{
  "num_hidden_layers": 10,
  "head_dim": 32,
  "vocab_size": 2048,
  "norm": "rmsnorm",
  "bias": "all",
  "extras": ["shifted keys", "attention sinks", "capped logits"],
  "beta2": 0.95,
  "weight_decay": 0.064,
  "lr_head": 0.00361,
  "decay_fraction": 0.746,
  "final_lr_fraction": 0.0,
  "dataset": "wikipedia_en"
}
Each number is 128 + 24 x the weight over the matrix's rms, rounded and kept within 0 to 255. Layers, rows and columns count from 0. Numbers have three digits each.

# q: layer 5 attention query, 128x128, rms 0.131, rows 0-31, columns 0-127
# k: layer 5 attention key, 128x128, rms 0.131, rows 0-31, columns 0-127
# v: layer 5 attention value, 128x128, rms 0.133, rows 0-20, columns 0-127
# o: layer 5 attention output (transposed), 128x128, rms 0.137, rows 0-19, columns 0-127
q0:092132182108109088094173091114150138108139139090149165139146128160120114128172136119130136122143100135125142135148105109146137114119102135125152128122146140153101120116106116084117119129129158126122087134151113104087144143133153150128121126099161093116150089140129146145114105104131155158123115115162161083146076098095111137119141171132111139132156150124117145189124107149107142082175
k0:143129136147157107123151132134125112127172131140125148165153139166169098153152137138071116154120138125152129118122130110118151121132128108116147090120142102174136116132132139133129077171085127112119128141092102066119118146111142136127143157130143127118115098139164122125114123154114135161123117116128111119150134153120127089123156082146151151133161139120138131140134084138148135154088
q1:111127111106117135150111100121127102107128152132138110117104112141125135110102104164147147140084125104160121149155125108121138134166117125117170148173117113136139149153148115092136125138156131143119116119173135122108174116166120167113112107101115153085081155133138125123133135148127128107143147151125124141111112129127152152139148143139123095141122119146124085094148121158132126153124
k1:130120150139085123110153138117107107150136136123118113124164125115148102157128116135111147119164147154134144123094092153114148097147134111124100145095161117125136104126157119107111113114127137110116130155101145122095101140131142091146176121136169106165132091137138113153118113147134157138122128119172122109138124133149124107116132136149132128113139165103172132153118101148135132136129
q2:137170121134128142135102169129120079178103103154124089115141141126134135130109100170098135128134134142122135124096073159139142147147139145112153157165124119103125183134116157159145139149142160149101151143150126152139104123155121152099142121133080118133123156142140117122080127150102141119118123134086130173123164119149140111142133130118143114183152142151141081086124092089112130133111
k2:128106077128115105144137114109162128136101124110133133155107103126139151119099145098151171100138133162123144137145145125094116121105116118106115164132122165076132101142159125146117162101138131143133146129164136163146119131098100123142119120159132139140119133131075146146152117108146129118120119105126140140118129136148111145122116157128126104145134107140126142143101186109128128128181
q3:159126127176149149173111158126114155138112113145109084140126125120139138161129107151161114126140141114118122134127125138106142170140163115131098150120115115153143158152165122188112128127121122152157157141118130168111102126155129100121104144127108188139129152114145098181139133122113129103136137173129114148133155108140102115134091092077100102154115133161107147076118131140171143134087
k3:121134115117132120115098116159099122138102131127101138141089111110118168111102111112157097137126117145116095101162193145130094152122126121152157125159101133075098121130165142146127148125170100146150143127123123091152146113110102127134087105149148098111110167129070128129145174105169087154106120094106146127156136171147112153112131128135135135142114065150140129097148204106117071122137
q4:159121118135127138126127108126140100111105098150159106125102152135143142112084113132144209136111180134151118123123119158137146148115142129135129136163123137087126161126136138136117146123130099169105142154126164151146104124107106122107165106123148114134136157137129130160114134094118128064169120143120088177138148186136120154152154153159142109140137113123123086111148147120098104130137
k4:132148104103152110137132168138119139155124139107129146137104099101146163122097127102121153152130129154098110140145172144090128149136124096172145159159114145094138112180193142144117161121161149153128153121147119111173123137115136125136085139151142093150121148093075135127111144110123171092106136107153134127162143148165125150111118118128161137142108130131140147113105167118121098143151
q5:128147125151131136163107174119127128134100093122096100143098110137094139159119113144139114106141152139136127136129107163111157166125120177118136163141137085131111192145140095168111160127117142159131163134146153175129108125129145141088149157103118159110121161104141099150114111126124129118116142185091110179108138111105162121179102107107130118167118136162147139075121107136156160126124
k5:150126175133109118108120131164149112121098127099118155064100157126126150132138130116164147146143132143130110115161164147147101149113145151165149117149097190081134130129142144120113140101144083143138093164141138129139141135101110131142128126160135116141134149098092130098123137112147143124128124105159138136161113150141092144110129168110122119149110065141176114090167151124112072105093
q6:173153135165150112096106109137130132167106092158105112120122138106170110133079109135118118162112160112130127094144099169099143168150168122105177145158096081064132151146139170119112173140142123207087182128117178158171092095120094138174134180145152131141142162156131110186117151115119130059117161096114099212142174150166088117100115140092145112162139191143098138093111147136119134167146
k6:129135137131128054117158113133118149098119135103147137126108160107113168108147143113127118158149148135126101133133142095107162128130164132117147103145139139126121096127127162116142128111123129151123130149113160077163137092123129123122128109151164080113142170120107104122150194137157140108132101077176136154141115125183072116121124119146116139170172109122166135107156134101094123103122
q7:150118124147133123159129138137128136126098149120086123142137067157126094126135121130119084086153135133156112118132119133126106149153155138132107141095135110149111113132083089137111148144101152105142150114131100103126126136127124148152122140142120148151115154103137117131134126130086175164095150141141159146121103109128136131150086111101096150153152118164122155152093137107152156113132
k7:112111158141114137127138106128144107128155137119137127123117112146154093141111152123121148131106123116158126142103123153138170144121151131146138137112121108122121126126132117152117125159127122134111100162140134123101127125105140155150104137124137157105114132144161143111116098133135144129132165148113111146104105139112133133129135126121128127121122140141120112117120134102120131135093
q8:126157097144146098080127110116101186162088104128135104139131152134125138139137121129159090137126140091139142135169123096096090147160088147139165118157128102126102173152185137123161140140180108137104161096129186145139135114159150118135117149117171121106128132129096112117131147084147103123127116102144099133125159137147114110092105125102163101116108183110144125109165144130124114166124
k8:152145125133145048131152137108121157123167116180151131138141162147082146125177135130112129170159149104114113096145125102098154114171132130130141118155143153160152076138116148115160135132119150101109130106078166067120129117161154099103157110165132090125158107100105100128133175181168134106164076086148144127142129123151060116122122108145099173144162127088143126161177132147109132103157
q9:165116147145136148142181155170126070125130119105105150126121125117128103106094170098098122107166142158108145102094117123119152138126222100136101147110177136134092099152069144112098141161114133155144108145120141093156119135122140113111109139127126115138084136101127169186095133128130131108133149114101138139082095100124126113134124146117103137138150129154159164131082130098157153105140
k9:161144150161152134118181142132150101151145123147116131119192153134106102136128087130150182159101153116127181098116129127118154143134125146137128134112122084150146109127153138090128101158115123123097125089113112177129127161112140118123162191097095171117128067153172125145106069153123105078142131125135119137095141122093136109138133114119188130079115177115082108161116094133139139142144
q10:132112142148100145188149121172169060112176107122108154129131116109152096093108150121084136123127096195118136133078151120121146135117210089139089136114153144145147124121096151143081149146086156133126111129133108119131130146104094155089136125130115162157076128104139154167081120144113130105128142141083131145101121126130154140188165144150119115138156097172131134140066101117159133091135
k10:086100127130121217140096091142128119120128114079102097119094093111186117129053133135145146072098082143139193183089114161163137175080130110126111140111109096100069189080125089158099116167125116213155156153198089184114126148122118164200111114068148155105096142170170147154106112073107132153110211184112146125109105136080184162136147108123139094123051153146100123100056133107132125148082
q11:114102137118151132131129148078131149104184157149165180166133117136069126125196164131127071104110090110115117141158162102141084075126055131120121080095135134141091089104128063136155080149119136067138096122099118092072173156146145129135103128126119168108109079134118130068166127155147127195136091126159156071139103088104138120103094119125096136110088082128130130199167109132130134123114
k11:097099131107132142096105102121135125109142157108123129116118105125167134140104136137146102122122090137150144129111119155140124127105114122093123131124126106126125176105124115147115134158142109142145145150141114106149124123126116130172118151125141121119103135157162133128149123108153133151126161144142117133121128151118125134095128104125109111109096130116137125103141126170119138154130
q12:116149113107158134085101147074095203126126158126156120120154147126092140135177126135150103128140161071136122152187118130135079108158082158125160091121116100137114120168161105120179117125158094104149153122099147116117155129161149103168115126101120131082143108137111107096162144122130110151129118124156116092123134104122104105068102121125139142063100196099095132131176145160129129168086
k12:159143138129109079112147136124099131120120119167161134153140176110095163110172089148142116168155152082140117086148147093139135099158113151122135108143170124140200092133109144086153117117128121087091123071103172117148153109149152100100138097153147094116140086108104081092185136174167082096168069070143107136096151125151116096115109141154124136120182144073129105147145104162133131114167
q13:180173119145159097064137088110093128146099111137122144118118200112145117154115094105081140153137139155110134119153099149156168127147126149126220149146111103111109157120098204132128173089141079184107134105111177169153046067099179118160172134166126137146152111137121132181119134074129101116114144089140097171128160138166086112089092139067096123179130180075140122119139166103123128114115
k13:161161129163111093129166158139139110143145106135132134148123171138099151122146120126083140145124151108118114093136133127109123124147147132139162132128141140128152100152109168104163130122115138119095134104093149107117134115128149124098150110147134136140132136103116127123131143168130116079113105081122139154118133126136087125158118118110158134140158125125149141149153124117126105095154
q14:151154070171181073094055127075101159165079062114104076101083121106159128157098088160145132140147126157152077099154140133057095204194083141121202125171076073103150181178169157139162151110121085166109187087085166218200124050171139143190151124198202148099162220147077118135113177060141119062106160091133120158171157157191073148119065100137145163162076156121186093088140158120127061121195
k14:147139136148129098147147147136142119125159113150126134162138135141097137123145144111096135155132130123115124125122128106097134124135153125126127143126140151130136085146112148134137154143121151104108107111105128112115137121130151137084115122150117130126131126112126128127120154128131103110142120089089123119124138125127107122144114140112143149135140107137137133146124120122127131095145
q15:077129130153098146163127122111146122118155125100106180150130084130124143104132154132100090127118107177129100125123156129118131132136155118140110127097104111161128127124142106150129119144106156137133113149132114128135156124123081141118117116116126146112094150118120157128094127149144131147105140163106141129109111111132158142163132135144134126139126095182128143122126077084142137119135
k15:089088185132115137133185078181147079116179149112122124145110107176198058177090180107176129058073082145154157155100106158145185157080191107124103130040152144166111121099063094171051087175052165130152103197151100051093087142118090151160103074081125123119104132141205142186072135091121168204122175167056136115084113091048146149092144077115082123164086138131188163118082142128114191139078
q16:137085117155103129130119143141092138138109126078138138118133142116129121140096115128126106124146107122130152147145136126139127119107128129111141105125115084111100140118123107138160120126136125150160162111122116117120106112137133110110140125125116149140152114141122148130159115119124126130120139115125147119094113131095148133134119078131127160151120141131161154141131146106156094097132
k16:115097080163146154145128160146098175093172167132141069085125094109129125110070162107115116099144152129123103142112131108111092151173154128091114135101128117118118133121139162144134131144129147148115143164065106129138126130163149118145140155098126162123118132116170173141162150147130108034126126136117098152149143125138084139163106132108144159100123164167119147114104127127119113140104
q17:134130150108124127119135133161145062119134106126116113122117164128161110127108109097094186118116135160127158129124100168142159126112176141131132153141144140109145140112106173113102167127099111138144125116125112154139108140101129151115162107152100111133119108119127146178122104111128132120117126130129138148107123149125129146143152160129131123120142105116120119123105150121116117115135
k17:121128077154095154151095129125137086141080110090136125139109114152138153167098141172136132135131126170103120157092140135140128136111115091172147141137090110116127168130177138139080177109126119136128137141131125181151106113114160133139155120106141132164151155137112134100126140077110137144125152155114120112139125159119146124127122089135149113146098098141147141103135114116129110126143
q18:170109140086161131114136145131091150145093089170119110144117094124115097105138143134105128125171109075128111084136098109163124171109158128113137156107153115112102130110099165092140118086123143157116136103101111105128105132154091107107114118181099081164115104114088143165145152105143109126146114113123169113122112117133099148146100105096142146126113090094135102171132136109122137103161
k18:124099122128163132121160162153118134157170146118143133141096083075102100106105162112089152151124181139126113119086116168091120126145161138115123145097100155109153120151169135129111166126088156151095098166111101092114112132094170141141120152140128137148140133116113145132069138167092144106123129151093120164128109157141119110132144143135159127186108120131141144140099110145108091126167
q19:142168142141116119134111155110154149115120126104107114133137093133133101127156138146137113119117122114151129167117140138083087104123094151114113158118141136127101152114147083167146119116152118132104102148160113153148145129109116155123129146124116114151155112108144133103160148138142154159158138136118144157151146130124135122116116138107131137129129122123125115082125124159157106095121
k19:126115088141105129140094144116075139168149118163125122086121066145124104119129120146139166125140115158121120095137138156118088142157130165110116107101110121150116106129109128167123154103135158131142132136148146122150135129119106132088124142152134142130153143099111109116140132153071135150124124130125122128156150136117141100120118138148067126143134140171172097136132148141174168182095
q20:133114086143124134148150106131124118148126120072125114111155144124146130134119112121115131102110119117077170152135146115127113162119124124130118139150137151143116154147098165135114134123128095104164113103119161144154131154140136119141151146135121162159116096136139115166115105094144091120108131111109110157126148161156174119170100151095162075145113116117122127138143183136136146154091
k20:108122097112114097165085122129105138147087124113135103145162115142085162142116109118111108127148093108158114147145136126161130131135097112138125127145107141136129145100143081091190101145101109145141150111135116150132125130127142133153167105085158147146132123118102121125143157119131091120124121136163146093153163147141133145124137119188118133117157112153136106166145133081148160163137
q21:154129098137166120114160170150106108121120114153155156139123139120102132091144160134066131125146129122115142085113124121116139149126152111145134178115118156104135111142101168117142138113116144101107089119100126100122115115153153120112160126155113110127138095113125083139140103175133116096143112106103131182135117150148111152142133136129137116113159118097122112175111113136138141123146
k21:156096132164136136135149096122160120131122106118131142126126125131138152115126160119077167137133157129119110083126122125090131098107125123125139164132144158160150096150142132146112113136113155173069122123158122112125129136076144143136132096168125121108131132118131128145105099154090118073126095156105125154116078162120137120169126145134123097151143111150120143138103111094129103127165
q22:130128113136141135103139148138120115092179138109127143140130143088091095135154135150114151132130153137135092098121139174109140091134163148181151140143113139107117120132128115140131105096141121148149110126080142100139078107083111123102135111137143146158108110130123141140084124178133131108084127141125161132124120120128135148118128123136128120127123153118124141153122131079111127104121
k22:165083120149129164114172106107116085119165130088122115112093116117142132114114194125105115087102097130149148138111132121113152125106127123090146159137101134134129130120103146112131142134121076153098127117078146057153125121112139148129149142158072161119122133123147172149167144106149100130122161137106116174116148159170104118146085121106100128157103117138164123111101122158082109117090
q23:110125098089136131126099115116133142143182132113115098163121150153121137146128090139092151145160102190137107126126113118147162103128124087139152113159154143175135138115143134149129133132107101112154148098126102119129111108147106118176181107139124178093136126135126127135137114114100163131111138140158133074118098156133134131130163135149114148106161145169110148121115114106137108138152
k23:098128137150115121144134167142107127111117127039141126118124146126106169130145116138164099095118108149131115122116132125167112077133080142130143155135181123095127105115126135101143142156123128113150144128121133112115146150159164135138138087099087058108148144119101159133156128147158112172136119126139150129111135121126111106120126158110110097119129154100123154083160149162142114095134
q24:139199166160124134153107120147134156141142132098074133168132146125096133131170157136119093163082112128085123149152125118083094121163168124153139149107108093123126119125151126100150107159125160148085137158151110126124122130090122121097072153120116133112119119120119151150094151170130136153112128077115100137122143115150129107113124099098128106141148147134108148121117127142133112124123
k24:119137130114105163112144112105142128142136136169111131113130115128154151109144154133101092127132139094159141109137105155167146140121116169120118133108147101120093163106104137117108092119138147140130155121122133153138144109177126137173157150125170118125111113142138112093147147124154143140138136134142153136116123109113144128120111101126136086107158136100121117125145135158116133128121
q25:135175135140126103140113078138150161164143135111109112160137085163100146122131116139113088168115138120096110117094129112099091104144116137113109114139131110141149121094151087117151091124146184112103186134124102119117131142147163115092110149132121145158108142093131102128132152149126167158104095087124145114147135139147109127087126087090126082183128170162150162107105115111128127135175
k25:150149169124138124120127139130137152130164111132111107145102132132101123116136091143114109158100105130121129114154112185089101078124143154142107122148178109123108125112109109145176076146125137128126176116140128129089115126155110163119139182156134124142137108154131092139162124157103116143113134117131146129085096116121137135123110100121105129114168121134109153152112143149125116128133
q26:098138128122109099133156099115163117120158124128155135094125128101113128128170117123108120134114120155150113090108134106120148113117144133144131145160129135128125136160154170104078163123116104114135122089155139143119111109112160130151122122129136148101108122111146121126106106157108144122170088148122088083130140126139135115106156156136090128105157154138126110124134073128146130133142
k26:192119130152111147122131121077185123080167098164092111165106198106177150128126099199139131124121149136133124124091098129115155178103131086106148109124109102136107158096104169129143169142104076144128126137108121085087135124138115154116121130118129089108101151141169112135160081131150139072133155138141146126126130165140091134132132103100167114109140156107079114148127135153124108135100
q27:142134164110132149100127098129122152118123102138122115147145152126149094131078157135151140134109127159126126164128104147113136174130119119124142105099135123165117138124135144112151124149130118151109078145109129122114135141109119118091151132126131098115116099159134143148111143107150154139141168142132124114129081114136124124124153138119162150110111110065132113138086142135124128124103
k27:130169113142145129119134099104123160128096129103108147104140133130145097150140137170174106117138130103118121156129150092140157111134068134135123090142089104140126158107149107070102097127130148144116145127144132141134127126141126117138169151076116111155130115171149118132109141121150192102134142124165154141178097138137110100123155071141093163137102134077134133106135104119105137114144
q28:114118156123123163124119114127101126115097118106108124122119129113118139136131134137150134134128140146106129144129131152100079135114151132141126142112122092106148114113127087104101106129163158149129143144116120124119136154075135128135096135116110131149131135128126122129096136107151112153083182144134134095121100087123132125106099092125152122127117132131149124120134151125139111116084
k28:114142104135140081091137102112106140101093145172143105100145130110105100109090110120157117131154157129129148148120148165143124183154171124087102107118081089094128155122148133117132108112117109144127150130120116153139137123123122117145148175083128134130151141163166105098131132094168121107127146113140119152141131109129124124115100133125136153100147136092078078097104110132153135162116
q29:094136120121125111147140113117148129169178118139177096103117116089077094132159123165103100145136103131121126144126160103120133149136138113133161134178108104103115126184123143100123148146130123140090116102154171095118128129126103144136107148132161165095110081132119121125128107165138123107173130132103130144083139151159157126109140139160118131091104148170137146142142099152107146113116
k29:115091086145129161154146148094084136125179131103138115080098120073153147116151139111106137091139117091130128104111130127144154132123119159103151112135140133105084143136108124102166166095137109148155117152135130093128163142115153126146095112133162110090134117082118162162188118162107132144136122136139125162111107129162088110129103171171120122084101160100110131138165135173116113159096
q30:162129121118129131119126130113090132121120186116163116115139119115114129139147120086098142112141190106130084170143079142152090113147136133098146120078153100144115085146130095107140135142148151128163118163124144087113123114143155116128104130103133139131132127120097140139125116128145108099146120159109083093111137101140115112134125104099141148140125153143117148133126158179156142139095
k30:154132151189100118124167132192106103141144148139110146132118143137133106091132095109124168137135154103113189103127137115132072135161177155115110078104145135093167091153120130131111097141124155114067093106152123116097153147089094176081149110154108156138129106096107093155117109175158104093125062070104156145057117147103155151138113134100105105141158150107155130141064129125113135124132
q31:160099124154144114109133064160094107136138082145127132139158155140146087116137139119133134111101148115118162116130072159144136144121144110133119123149168132106139139132113129130146123148133133106101118120122144109117096142138154139117117129148163111146129071138123140175112116134144132086118128140120110174139154132132135128133170145113130074135131109104110103167113180114143127130110
k31:071155119122139113155103113115094161156150135100118107107126137115178120134102142193105086148131097125164140128139182150101110136161093128173164135191094114139115142135159114148103111150141148139134183111152138135141137151116143123181129145123148160129153111129140099120132144123134171096115171128141117152172181142156134159141133132157112109111121137119117120129159113107131106134127
v0:130133113140159126128135175114156066157136139130151170117151143110121127109136176120102109134150127167161107100124199105095107082128142121154126130093141172191090099124128120160108136135115131095113105131125136052171161116132150133113136102120147137087112131084121129132062159182122156100146140127122086107136109119141126095165111146196165136166154117101168098165140102089141137093137
o0:115155179149083153109136124161155080136107118157096131128130178102147132104103125122162129145119125129134153153102058131094128130124181107130114151154155106117141161119124148127114117146111162144135142119117130139071123153101134137067109133121116120146119136162168142149098137097112142128137135083115110136124113137119180152100147178120146087170121152131119135073106124134114116153120
v1:139136131074128105146100146168186133185126131109150151140133143092133144101130119140110065153102146160113155144123130116112098175123120092119153120145148166157110172115135147149130145106139112139173154132126119096138131144165130133125136126134107108130134145120115150132123113126128150106128116131125129107117150136147126108158140167176178134103135122162175095130134117088128123116154
o1:137158180169136117115132123144117135109148148130125121136117112108106151118119158138111106134138120110141141108141136133077111148145148102161140158098100060127116114107158124136123113124112153163146117155125154141100129148096105121115097110119105132130111150145123157150084120147127122123121144149119114149144148103136120132094112120096151123163133154113133149121148162127125137138101
v2:134128098127116111143117149182154104179096143089126152156136123121097144104133124078115099158116140154121136109123127113093126156102154115106149138140118150137117128122148149137129137114151085191154148126119132113164109136132121145142148132145113137115115151118109143131119107123144148098099119121145146134129126118152134145133139166146175103130138124136150156124125103098121117138148
o2:089158140148135128109105105101124158134134134138133148129135114111134176142115134152121087133131129104157110129162137121124125114146111115180123154094125068148118124124157116133127125149136173133150119147145125154074165115108121140116088100128125130107113137170101154117124137142104128155123152149108105113111153104126137134077128116120173136136121145147130156122137134133125116150109
v3:157119114135151119151145096108118161110115109130131164144158163157100152122153157126155094136111135135133072155137126111082137084115090147111107119145088171195163126116120114134125152129142094117172153128072115106147108131117118136119129095138111102137127112108117128133180084143077131164123120136151155156186138092151133175123134104137094139140151101109132124176150102139133131119116
o3:116131111082138140085109140172139089118089147140106115095123083130103126123093085125098150159083136161133139121140129141174129094106213125135114142138156067092115107124135100140142101154126142169116143160166086103134130138141094144135118148141093142108127129160094117092102155132148146138083121142118121119131121141146108150140134139136106163110117121186124114120084108095086166129142
v4:123141125143157166133144138121119120149117100135092113128122118100151118159114140067139165102152140117150126101152104097122141126131141164125140134130099072113111129134157107147124119118156127188093136121120124157142108125120103119138127134129169151137105146142119138134093129139150133135134152125124138162141101153113127118132142112131112113154113145117120121099114148114123098151113
o4:103124096114108104123131141089101157143124144093150142145154102143109144120165096135128112142134111106135113142147122124143121124148091103103139088113133141139140124130133120104133139140115122100157142101152128142144150123154142133164131133112129139132175120149143099123173126091108116143136136137145115091123110107116131130088138147167111158124131104115124144138142091127143117166114
v5:123135146119170126135148147137101102158122135122089087153134134122147128135140114078117086114129118139145151095122106126094106104118138154143138155149106081129098086092121142140119136133123093167102153110126141119150090104107091125140155119134147125148126134132131114139090117140164115105122150112121118171098119163103139145139137099126099082165160152116104143099125148125098097131130
o5:071142130136107125119134106069147138162094127126184185121138106127120153138136082149172115121151101098161100179132129169146117107142110082110134107149145118156130151155145112107079144153118120106162131123145116160129126115161123151140138115096181164092143108130119122117134113067127120123123156153140090113129129126154147119108154138183147129125117124119116140098145091111129143151099
v6:134120116119146130116121110148138122121128153111118157135110124115126140115142156138130101159095130129129104169121153114105133135095119114087124130140072159136146150097121143123130129141138098076098124127130123133146137148138143106095093173118125116123140145127141099098128110126113126129124117108152113124166135125132109131132147146090140126149189087086136100145104104145118122140138
o6:089134153145086154133092167109157123160136091142097135131135131095117123126114134106110131120127142153118139093133138116146173096113170120175151157132134145130115105154119112133098128134117127121083138150184101100116133135110109142107120104112112117111131099093128149123135132164137128136113138116104100138125127140135148159109157127123130116131156107165125144104092117098142146088108
v7:126130148183085118111148110108083105082140154140129150099147123140133107135107130122098227108148133104098121128145131149140127100135119142139122100105126142120129089143069117107139102179113183149113143131121126129146119103132129164135143107122161142103118145121139122106160158153115084113122122120122143157103130111120128143100101111105118123115083120100072157131116181138116151151107
o7:141099111073173131161139085128170122130101116156114109109098139130158126137139108101149126122102091150149116137095115113165125135131084168130126115148152155131152139127124134146140134117147084113145130067081097121122121098148157123144148125132139120161149133128156112098131129115141148144141093105152160090117102184084152134158162122149116127113134132133127085115100080141141110109156
v8:119138128134100113111118119097130154123131083139148131142119133145152127140098096084153152098158142114134141120149066144126098115136144176112139090126123125127107147125116117153126124134115139178155159125112123116104099110129124169148137080138154166076118135121120132173128123126143123128126138142130171162084130096121125140111117111167108143108084141142136182106138160090125133126114
o8:157104103092187132102125084145088134110099173111149123128140103139138118145140121147116140121128103135124096144137116125139104142132096110097114080113124103115140142112144105119155112116120118106171120090084124173137114120139152135182130138135129125151117146189129116135131110096134145139134133134164184079148119121101096145133124111144104146121095131114140096157136156157146106134137
v9:119128102148086121139142109112110113102114175131174137119167126129102127142128156179110191127119119145112094143130160130182194143157123088170116120120175137148166117163147101103130132125142135146160112142117134131126134124129132145113147116123109122158144129128136130120149155119084142142114092146133113111141142084144138118099117149130113118113075153106130102118147106151141139142109
o9:139130116087132090158162125170133106121145133152121072138104146125145105128113133102118120122117173098137153119096131111120099143145134193135127138122156120113129085110110159134174130114167151110100135130124141089139141099155141101104151142166127135137148158132114122100133160146127094125136068090110132170095102153119097090172128107086158161100136138119128107117105140152110129135143
v10:132124117137122129138135098156116133143108165132102156112153126094097117133132130113145154135133125104126099120142140140096113112119123164081132162170101131068149102128137119080124106131163119169079153122135109169158108144122111122143104162107144111150106131154136117123138111143143108117122114113157156137156141161137128130131159115071117106129111127116125128126119106124117135164133
o10:107138121109093112167098161062143165135156117140134126150133096136127166127130084123118102122124147135144109128139153104173162120139113138149151110140121124135116109147132126151115146160112103120121128119174096088141151136152116132154129132140130136100159125106121118092184128161123125145112127110130053112105114137117161149117104124154110160129144099168141162119143065121135118120156
v11:137123122179155112132150141113100131083126122170107135133133109110131130114147126139134099139138110100130153103110151124117180072120156132166115136135157104138118091129117125124136118148109123110075089138133159116128102118099150113144132149129142144107162117131144117153109117103153138128123147124121113099119125117141124099129124123143063152143142139102124189156153116128146126109119
o11:113120120110104172126147114122124073158113067137143148094120191125142125148115115121156131109141152147125120168119089162160126095126159135099096115155134149113134168155102144109130159143129127142125118127143101138145124130118133131113132112118143121127103108107136162144140153095130118127108136102111120145127131123151162142176112148134129086148143124116147129117123144109109104139146
v12:118135119137110123126180113144160107104065133113101129102173124118111116143123094107134156114138133117149139133142093119095135128114107143119145162142135107107135091112110112115134099128146129177088162124134135156145108123125100132121149112123132156117102153128124107118122105107124127126131131125132142124081108122124135141104140143126114085142103167091127139072107151115098124169130
o12:105122123125132088131099105065123169177148142123160109115118130121134161127133089125172102126138136103145094146135129114139126140160090130109153079131150106129130122136140095132141111143123118078107131089137103101144131123154137124190135113094164160126185101142081133098161134109133127112140110126110130112111121141111120117136141092142126169120128142140141140127131108133140097129126
v13:142121133120148157129134139152147107169154146139173127124150125101107134124123190128117132142102123121126090123101121144153151136136149127152127123119116090142138098135140114116134136128149110105130079143101127106133158123092134139095123141138121109134124104107124149096117160155072152147115117128112114145124124094127129151126125105111143130143120138111162127158138090158143114092100
o13:126161074124099131120157149147134081141111112141088113124137147136167125126116086110093128131125152136128136119089131107131130117104173158163111159139169158124137119137132172135135149141137169112141121170144145117106101133148121134108149153158127115137108141120151127128127152116112114105130137109117114146124145132147132097132142162122169096093140105153133151098074099143132128111110
v14:112116119190098115115145168171140122127148147105094081158088084106132136104159153112134127124100116120161112055144113089141161103132131140178136158116184119149095090139169118129114096147105160124096107117127129114095133113115140142151138118150133157174153128105132139128139139157109121141106143110102116075148104118126126107116117115148104132147179103119148151130130145178175147133129
o14:112120119105105157109123096114120111144103097147124148114115194128130116140118136132154131113129161138132168146083094116160129108128117160125139112157136163085167097142127159112147111167155141136116092144166123159122121106131173122109130118091144139090115090099153186144121156077100137153123128122146141164069119125168154138124131182103151082109134126124104147134092099136110112105140
v15:121154123127126132123115133088124148150127083140155100148133138163149132163103117090144141093162131155145138098143106119141102099158135144137120077127131130141104143149150106157097129117117141154154153125118117127122132126124107149161133084133128148088101112117099144149129143135119136132128138155136162151141113130136125125121116108181139144115085146150126120129144154125115125123123
o15:158103106118149113098137116153094143086118196113135122144136098160118119120137139153123135136118117114123120142141107128111087151130097112089100105118120096128138139091144106109155122120123144122171148096099142154138125126136143130147125156152114132155121151191129092133127110090133147140149101146143174086134128126098104127107105123136094159121096121121121108155151147154123134145134
v16:131115124096164147144134157131126114106145186152129152108143133099153147117136146143135167156105134117101112123116125133113157137113111147127119157132095091157122070109156115107137142127128127131160127151119153119141098114118111117132153109123148129177130105125140123113129116140143100145125121106134107129115136131112126128141134095085113088145108156104127148137131126178147143111102
o16:081157133113117084126171116137177124151126102113116143115123120116147130146121074133102109141108136136131128146093153169145139110148150149134137145144178120120135108143107165129107146161125107131160100135152116127142130104132112130135146120120159115133133123136140127107136132154127116121079169123132079188100132136170167126140145145153136109113137117129133126093094085107104110151121
v17:120129122175114142114119145111144161104158112165116095143090088153124107098146116101148137108154138087149125120150130113130121108130136148119101083111149123090121142133125119113130107116105146118076074150136113119051155111109140163132118121133158156078149120120134138130134133135136122146127105147125144110134099117114112126129137110128110169087088111132163146142124114159177137147106
o17:173107115099149176108121129155114113110123126114112123119114170138139104119143151126089169104154160149122128118099113121162146129118129136086121110131129179095149150130117150119157134129121122121128122108112109167147131134127142095131141167173129109149120093123163134155131134125106146134124131097153169114138130115134119142155114161128096102118119130150157129192108144172147106085174
v18:118154149146145095130157105188177090139129105129150184153125161128137101169120124158077104144118162131147133091143070172140130212131134145167161122118140121144121165109129148151131134122123135118138147110136147139114104141111138166092150162145104094146147141120120135115114096099118157101111131126091109174044159107112121143151125157145108124100143140140129155057113157102110107128137
o18:121127088137146120128137106118102143173099065125153098077129092083118120155142148152118076122182079122152113131105160062124104174115159129188157119075169144152103132163141134155117087087154149141141107129116144139115104148127138129161144101077121158104122138169158145138120111085123083081164136158139161164142124101105105106151126078122197120109129126063169132100141128108139145123092
v19:136111121113113126138106109142155124160102136145095147103114101129096139128125116105112135124133168139130125108141121132072120134122147111075116144124149142111134115123099139107113140100141155153121154121134126143143103147149119080117115149141102179155083170134113080143149133100120171112121114133150132174171120116121135162133139160092215122145147101119156166148096124114122127130166
o19:091178126138154133147106145108111135117144117144108136113205157108113166108124131138137113138111128151108132111172162112134130141139068124180157118142134094130110126117146112136130118113150127128151134131154138105128155158091094143124079161145109126138134081156094162091134131177111143158135129146112120071136152108145157131113140138137091157123072153139129130130176110129137126121135
v20:112130107159106117118121130171122129148077098085082115160085127135123141116152135103143118137121117139151147103142149092112126115106125119090148136150096154101130168122148137136110100135141089160091130106143125171164132148134111118147141132124105135104126142141120117144133095116148148099106145120142150119167113175151133133120155151163155118135150092108130136131102135112112123168140